python train.py --hidden_act="squared_relu" --bias="qkv" --parallel_block=false --extras=["local attention windows", "shifted keys", "gated attention", "value embeddings", "capped logits"] --init_std_down=0.0 --optimizer="muon_variant" --learning_rate=0.0124 --decay_shape="linear" --max_steps=8688
Each number is 128 + 32 x the weight over its row's rms, rounded and kept within 0 to 255. Layers, rows and columns count from 0. Numbers have three digits each. The size before them is the row's rms in percent of the matrix's.

# layer 4 MLP down (transposed), 1536x512, rms 0.0451, rows 984-1009, columns 128-255
087:111125073129094049077130062151147093094167057165116118136145119115130178070128097165130134152175135104137112131131101138158099141109131114179122080123122131145121090143154151121087129110137139116141075073180174157145072090138107119121122093106133191121111095127123111146138149160104135124072114173130065147117145159139141168166153125117177099186110131126182128064125142128166170080134
098:128116169117072133152152108073132106147144217112127114118121156140094128127098078152158145136124082120160128144082126156166115144192096115099084088090127078170141136116104114169181164120153135133194110125107166113206063134131112114138164126152189135109100171203107114102121157118156084179119079108099065115127188157144157116046091088104143131118123127127198080149164154105152112111109
097:139082173154145114121131187134104147174079153101184149077073161139101132063181135150130194144111141158101146149103114136156101158110098117165111185168129185099110109096125158118118131129165171102193082226167145159131136130122122080096130102167141169118108158108130144131118148116110127137108116179064094074103157164154153141164124189179121196112087141065119116149123135083107143169074
097:114089149183086107074167169112124145133145108122097159121098161065084097096087136113100158128152156156119082142095124129112136093118172145150151104132113190181145114100078135127148160077192164090063158109127133126088168139108150062091168141087172099140062078101140131174160119143136147117133179109123184088070132187129125133068157150162069078129149125177162105160125165085144142136143
102:150139177130099119105152156108167125211111145122119152113162160120092101113106123118191151139134122158086115151169160171100150109147093175116115168110107104056158164183109136091112137060167125118148162122140141155149168139160098133131115119100151047121169138087125078144141108026152102146080110102133074094138158149121132089185132038145119120148085135107140131109109081168092164161151
101:144122127130141124134152125150147115174163162088083135085104090145138149076120134117124114130087131154123085157132118175151113137138143115105146158090102078163152167197146133173068158141071074062180139173129136142158141111162158132111170161175162145111185112082065148135157125121116148136136151100127152071160128137130107147149094138084040141107104067105077138086101104030102099140144
100:136109141113098106147118157159183080102148128121135140154117146154103126142064144121104103119118124122077191119132151119154109105123138177161151132157057107071159075095094066131186143151067139171115154146185160045081101128162166112156142091129138116110123143149090099114157167107117108129102114165100157140083133087106128130137205126109173137071145143157051082141151098151202139152107
094:156113148087149170076175113194134098092108092125145085132154130062108120162148116156143138129095137188095151100124157114114171134091124107096120140125140134176093125113112116120105102136107166105138129109158159184123119128141140051104087105151164133140144197105171144128104112134134073193121102123113155119163172103179128083094178160097167136135141143164177140084137182096104131103212
096:129089124125117156098054136163113093114131087101110096116147096092145152150095105155111147103058124148117117150174086088103165094070115109101153170140130170166167129082148111165111134113135131137146108113131136112083177114080154119134127071035216109120170108177102150097156109118088176089129085116121117166085138131152135075105167169176124139119098103124125155136061143122068072095135
100:116146146178094203107108146061099096126088093106134085127131090089111166170120128080109138162100139173164134054106090190127162077157118099167088143154115122122141159120105110094213176115155185072158143068145105135175147173073137118121144136103139055178100110136147154128108140185176111122124146075107124122102129149061117108130096114113169150124142133142182162140148183167110089098102
092:164146132048158145138154133134125125128196163126171143101113048101084164128168118091132130071168114133122154120070100186137155171094206102106128206123070162168149168084113138117112090152120176144114153079079097071140153143113083148119136161098075089125167156116137151137133046143164231181155106107119080157120169126150116133089148072102145148110179098095112068099114131105173143147147
108:135120156131104162090112082147152057164221099179117111095091143100099148098141140098144174139135098160122172087153170105075091083159133158094046116107116109142150087099112129086147173117163140183172098111151146102143119156158163091187118092101154135132119083109141125144186124152167151082103149154097167174069139184120171121113037134110100096177153137124091145105068120152125156131196
096:186163101105150098113049158151144147166084106214118082147093137085107148144109137150176139121162170101124121193069098088167090084091070074202128123134181131129108102089145162117141097187150137164114076138130174087132120142136105114185110177105119110118166132117147110139176115157090141116118074132081132130128108127133160078153091094175093146169178155085074108135184180028101114157145
105:143105155117092125198134084108128112136189155145118112128077085126099189167091136135093137089123116130127141106163216165116139076098086148123099126129120156127141135188174141208139102199137128106153169164086109117122152143160151178179185142180140106087122134161112142178107141142157083156124109157129105133070103174106134119192089093155168189114127144110117115152136112079141156113185
093:106145132196037139102166196103127140137141112157072170118135126113142141178107120091122095090147154125177152107114097121170151074072078173151078126132168160137119159102134110140098114151144077073118128161109155134089154106092113130136148081181113199120112110148134124041141110143152116077125093139154151140118192102153117092086126151115073129132111117195127126114091165090097127193137
101:176090110111144149072151152082101152137103125131109015147128101154170099075123080127116191149169070080144146096129137119170108177161134102145198120084118115056101153111131085123145057104077086098147068122161085158171126166095159078092126108121126158133113145117109101132162135147094105147162167159143134134153130095136133113113051164141119141140124124139072133099150119180122123142109
101:141117172127169093112165160104118103079159156166097125124053123157102105123135132132115146128103111113094197074132140103136217126162137082123171098126102124079114077122150100124135076190142142157118117118125117133081134094120129185104120164169184117075164089162195135164088159101095138111119108130108126188130137117141167187140096118151114068052114099098180124103136112171088147052096
097:103143125187115130092120114100131112081112120116120135025128134127146188082162132106152066089106128106114070118133147146168090077152139107134127159110136146178130102141064093118131170153143098118112169127099192074075114093105128175119093106120142098112078088129141111161092138166136098093133169087171120106144096171099138117162114178122096119145128113088141160146110133127105122161166
104:111129091073136166114105140171095105117102157156125153106043130111149134079166172078079144164121157118120096161105134081149134144128105127133106155085129114099130136067147128153138105110145088131167152148075129163138180112107187101156086096172123156087163108130150127119156149113125132116127171129126135138122095155121135123072109070156092106177106151162147135122061085114096125091149
100:157140109149140138155161114124143195106133081137103121101130152113141126077103100157098194151156132119145156085165178135088135148202175104153127189125146104146113111117086107197180081140115114122147116114120109126115106142058121112126104168137119099120109113151105172144097126151100112101125173114158152088175143112120161132147096185153115109116161172136172116104162145117101142145109
102:100126107102161148117112096112134113125108081182098188130129162128070220167095114130057092129187144130137102077123086134130091107147170074141130075136125140164174180075167050089078180156116141175085123155162142148153091147145126104147118142120138143126123111155161094119078076171120100104097097138132145130156183116118138135132133141184149138151116140141148145126139154082118085104126
103:165144149136127183077113115152159144141134129116141086133175182145138112085132142100150172096103114123105103100131156114147129071144081143149069132098228144180133112169113046100117132087091145107085121127109123083117149157147133132112088076143181149115144217140141105152061123110171084154164100082108140124074184161111127108172141163145082088123090127097144117160150196142141137145139
099:113112057102100126144160111119124138166165157130112150101115110138071065106172161064102129161179094149148108118063140135144173178137107155118096184069064154124121160101131140153117131123144117094173184086116114154128147111139144146095069137116089126120117130140125181181115150129156080165095108124128116098124129169162117074134103181048107134124138126125178107085122133119106122112149
101:137138156146130136148098063170127045114073142081103140119135090145099099132103144141195110114121180133183125132071144093122106089137100130127154091136087069150111140137109098116158165086173194101126191084081153154138153159076152050114127135121166184141106114127099129096165085053165153059166162118076076119093135079083143096084138137114129155123156115142087133118143114051106160132149
100:123121164103070091112141159184204070192061172167127162123098172196126112100116123143112080116124130091140108131124157109077125076106160132147066133163116145131142119139111159126150163108142097104137073182035161083140138134106149223123144127087125130089217156134094122141071140129185215129136094112121150098123128125141125110098133145185172161162130168159156158120094112079164082115104
107:139082097084127090096133150111123123188183083116130119165108146156124132068149087126195113176150121123122130153141082141163053135143142141095195138136180137172134134135090135094139159160199190108167141097111149154146128151173053112162159109120162113189144161110035106159082129154072125126152071104071156089108141155109144133079088146045169132140147103144153141128137072141137129095145
# layer 4 MLP up, 1536x512, rms 0.0791, rows 985-1009, columns 128-255
091:095120222128089158131071172087054154160150204115110110155152066133071148198056141192109094164111113176124142124063050067200155156166119123081109126108099028121155162156105120103141103091136164089095132143124143124107173129169131107156123137096167141107059145162104129138142166121132143162108114141093130220149101139135152143121108119127155119120119144137079080115136137135148077113151
097:191174103185129154044087145095121105213129126139126079173144146135120139110045133116100181092148140101179108048114131109173105054136130077115083188127205142082110150103121109131154077143136136181121125132096088144109146138213159156072142129114143099101116147073146118137101186118100114140171157165223152073100122082076104111099103176131132166123105121143101176077152102116157172076116
096:086124155135178151172100107129115104122100137117137124143175126130100160136110151088120183108157093138160146138129092124119136170137097151164118176077147087134071131131083138174115137107100129143170166085198152095102159109145135186106128138133101109118106138101172131135116125143126139097166169122153103157151108152148139118095138117166131101117128114163139089175220107134166120113131
102:096101105159128048105187113158068145131154103170150107089152197098134101174121054134111139182069146104133098121135164135205093144105148130148126106113173128119160152113119114131132110091162121132170089133126136121133092133165213123143109080111114128132083126110120126116134092099144165161139127113138223094175121149114129170150100091153119149039175093109117158150115135137144080136120
098:115120062183111139134077146131126114154154133118085148161146122174169145067095146158140146111135077111083103134121173137165105129143134148117134183149113125087138147143157201123125154110150094122093108134119176187147130103143166167092126140102104135119096097128075092108164097142155193162127110104153136032178093128143133164145093147074097085170124133068198144114076124113059209118121
098:137190160218140206098106131143117104169201077165115112075140085132147125160108131184105154130178075167157134163083135094135096158169101152056162133131171174108162144116142133106144121093130145141141130114155122168174141129103151069129095093114177128160158129092093129166097130184085120070176127112097130153134115112114139156134045142136164181084151108136120148141131139108093194136191
093:110166130134143026108137127172157183117080145161119136142136145107092129135111131089170079125091140151091112108120126160136075094166158065122113171064097108115127101163091152078167117140146119140152080141092145104153080148136135115108097118156142106040139108175112120115166137094095109113118149107097151121112119155195134140079051165141116091085117109089129126120163159124113159101174
091:145122093133066110118092126154100099132131102157167186136120119110143130165121178132069132116121116124142084125162113112164091136104146138109185116097068108130188118127129123197158212105147126102103154166153181168026132138095152146170179100159136123144182072138180087124168166136191133127165144127151166098081177089105106125166117161165136084117102131152127149121099121097103084107131
101:106127132141151238130153115104109130177096080120096162155138178097151129101143124116142127164066126088120119112117125173106200192145123117056101176156113161118102083165124115115075126109063121145144090112102091120113073159075096141109123138134078126138125106092134151114094112166141141116114155149056089130132084136179121147143187092208079125149109120121127134079155124178192075160161
096:084160166143165109151122164080152084174123182135103149154164137146157157146165200136151082065193129151152137110101135138097112139110171141127078183162163074102117165103077087091108078155114169070104139123150126165161108116166148110132102119142153135177126104120078069122132160159067091155094144011146184114090130101086137151135083122141092152144120182129112178145101135149135165097126
113:140199136131197103134081166116138141073125168120102208140118162189161101127101161132136191136135144116111177118093132157091145145143080164091104061104101103123152090153164142141090115119154134178093146085112145070184163164060095125143119086173148109107091107127121119100105171117156107105092101068126157117189112097099121112129104108080113139119164180159171125113152036125126167130122
098:164053047117123090098120120136141142104190158143132127103099075084129098103084226122162105108156164042131093102078088155121139146125144109110113156096128116105173125174118145172102112193123082136153164164115073105128159117084147124134181159124121114083086101115171105073148155159127145133069096174118098148140153106117110124112122118126163136112093155136083057083136091188052145156127
097:146136121167108120119140152068147210149169065133126168094117124127133134178138103098132122141139155121125169126076087114166093139085079103124069183133106094115183139074144124085088134109143115117108136132200102111088178168106105092137136116168071160107074124091114052209131123159122168142129224153110032157132105182129120090126140104145149080086108133101119144102129166145123115147128
094:114149104134141088046144083119068155199144151155162182093149196105094127188141115096098089062134178176159136100131060131120100092045099099155142112124138107161108150082118152178121081099183099101104105112110126091119172133087150208126073159161108157078142152138132141076107118094159133178119139150155173163154102132091174120106155168125092145096107125103125168196124144100125147122199
108:101119166080140153068153133089155095143133105146151101171097106155164148106105168120127123120103098114098188104151099113182161158118161109198125126087103205122077101131155106068114095096050134152139135146084112109114113133084157122097184131138126195134071087092145101102137134155094106118101091156127105111164137040133139126172148098143132120059095147182110130118150096130119172098206
101:146126111101183161092119155152134186080157122145077158119121139095137140089110125140106146173120110085127159125125199088141142147151154118130135114158061133085203119183204095102112145135168120104155153136169120123127158141146097128081124096105180096105096125142103109128127121158078108127095102121158105060075113160184141119164102106094142126158142184154162118186076094161056100091129
098:153147139123116104130069147122144163149126126159176101084093162136135144164174085136141156104098123070111083175195085133142104135157131096098115174156074114132135183127114117110096134125128172140107152119082123104142117152052182165114118111166131090110119060067165146119113102139057119103085167143112148154174155159124172141143133137156096127155104135110132161050129180198104146108153
107:079096137169145163167161145194174171109113075108086131109113137114128107114115138083096090112164105133117164133119138083082148117185140065164082204108085088088107130159114133094133171095106076122172126145100160171119107138137088080072109112144094147172109103096089140100157110149133143116081188107228076150046177077115149123111159184132192148083147143160125101103119116159111147147126
100:110174121172117166121146135154117078138177094129142109116096082099076123117126162123118113144033092064118147116095106091150107138160061084118117127110140105137127140172130154130116125130159108112126072120122132173136096127123231142106117120150180113146173040086172090149091126104161142177116103088139100167174138089116108163085130150152170131095171147093076193155112099140173165125146
112:097134093115160117120148145086163091027129184080129150096128170147096119120083157104136165118125093171109189146171081131135113108170132090138142097065114126094079103173080131151131141145092123176079149117119084169178094123123120168131094101093148163113132126141100112120131120113080064162110098160098170093119149102100127135165165113135148138140173117149112099108128095082139111161122
104:155109170114118158155128062163160164088147130153150100126109150085109123129123105100168114166166169107140117090098107160099091079123149113054202138167145174138165139162179118102163092098116132145118122162133121157101112067086145110116079159142126126060110152076107154127052137098168173180082141065084070142117140148114119120133113150144117176103142189086097168115198154138202196142117
093:137163127103102109103120110097157104081162213072166138155061143139102071147151089146183165077168152181104160148139123140156150139143143109154099116111161144030066112123172125093150127127123173099142130138117132122084114108130126127171082161119118130112156124218188105109123201163137141165100045164134142178086141084122130077062143139150079091123177148166107113110096123127162111117146
097:099189161145107207148026118094057147174119093120152109107162166134144129092151119093152106147165166089116106097166111124150137124209104168114120098103114107067115126148218136104120099173100156121134179153166121093087166151154112145163187110152067141127098146069113151073081104140142113150169083195110139134140179138102073105164139132099111101083126096094086160113118139113144190122101
105:067081148127146185230166169084123086101132107144167123089126085097136145156078099153086129136085164102120137123158145051090204128082137143146090092196155100151104158057104116097182195133171158135114107098094121092093172133176157132211126142159174134071125126179179131173128133093098142098086081134120159121096083131154139125129096155117110088146158128140135150091163182169124143085101
106:167157152133102066132184160102176089195142113048106050123117146098071048102134124153140130119122149167140109140147148103139165152164116146119157084147118175170093067104151157119124142094111135127088144099179148175128091089130113119125157162113119168076168135163102102133101100135104131185129122143140122068132146105111135141160152163140142096137186167083082125183059148130125114121118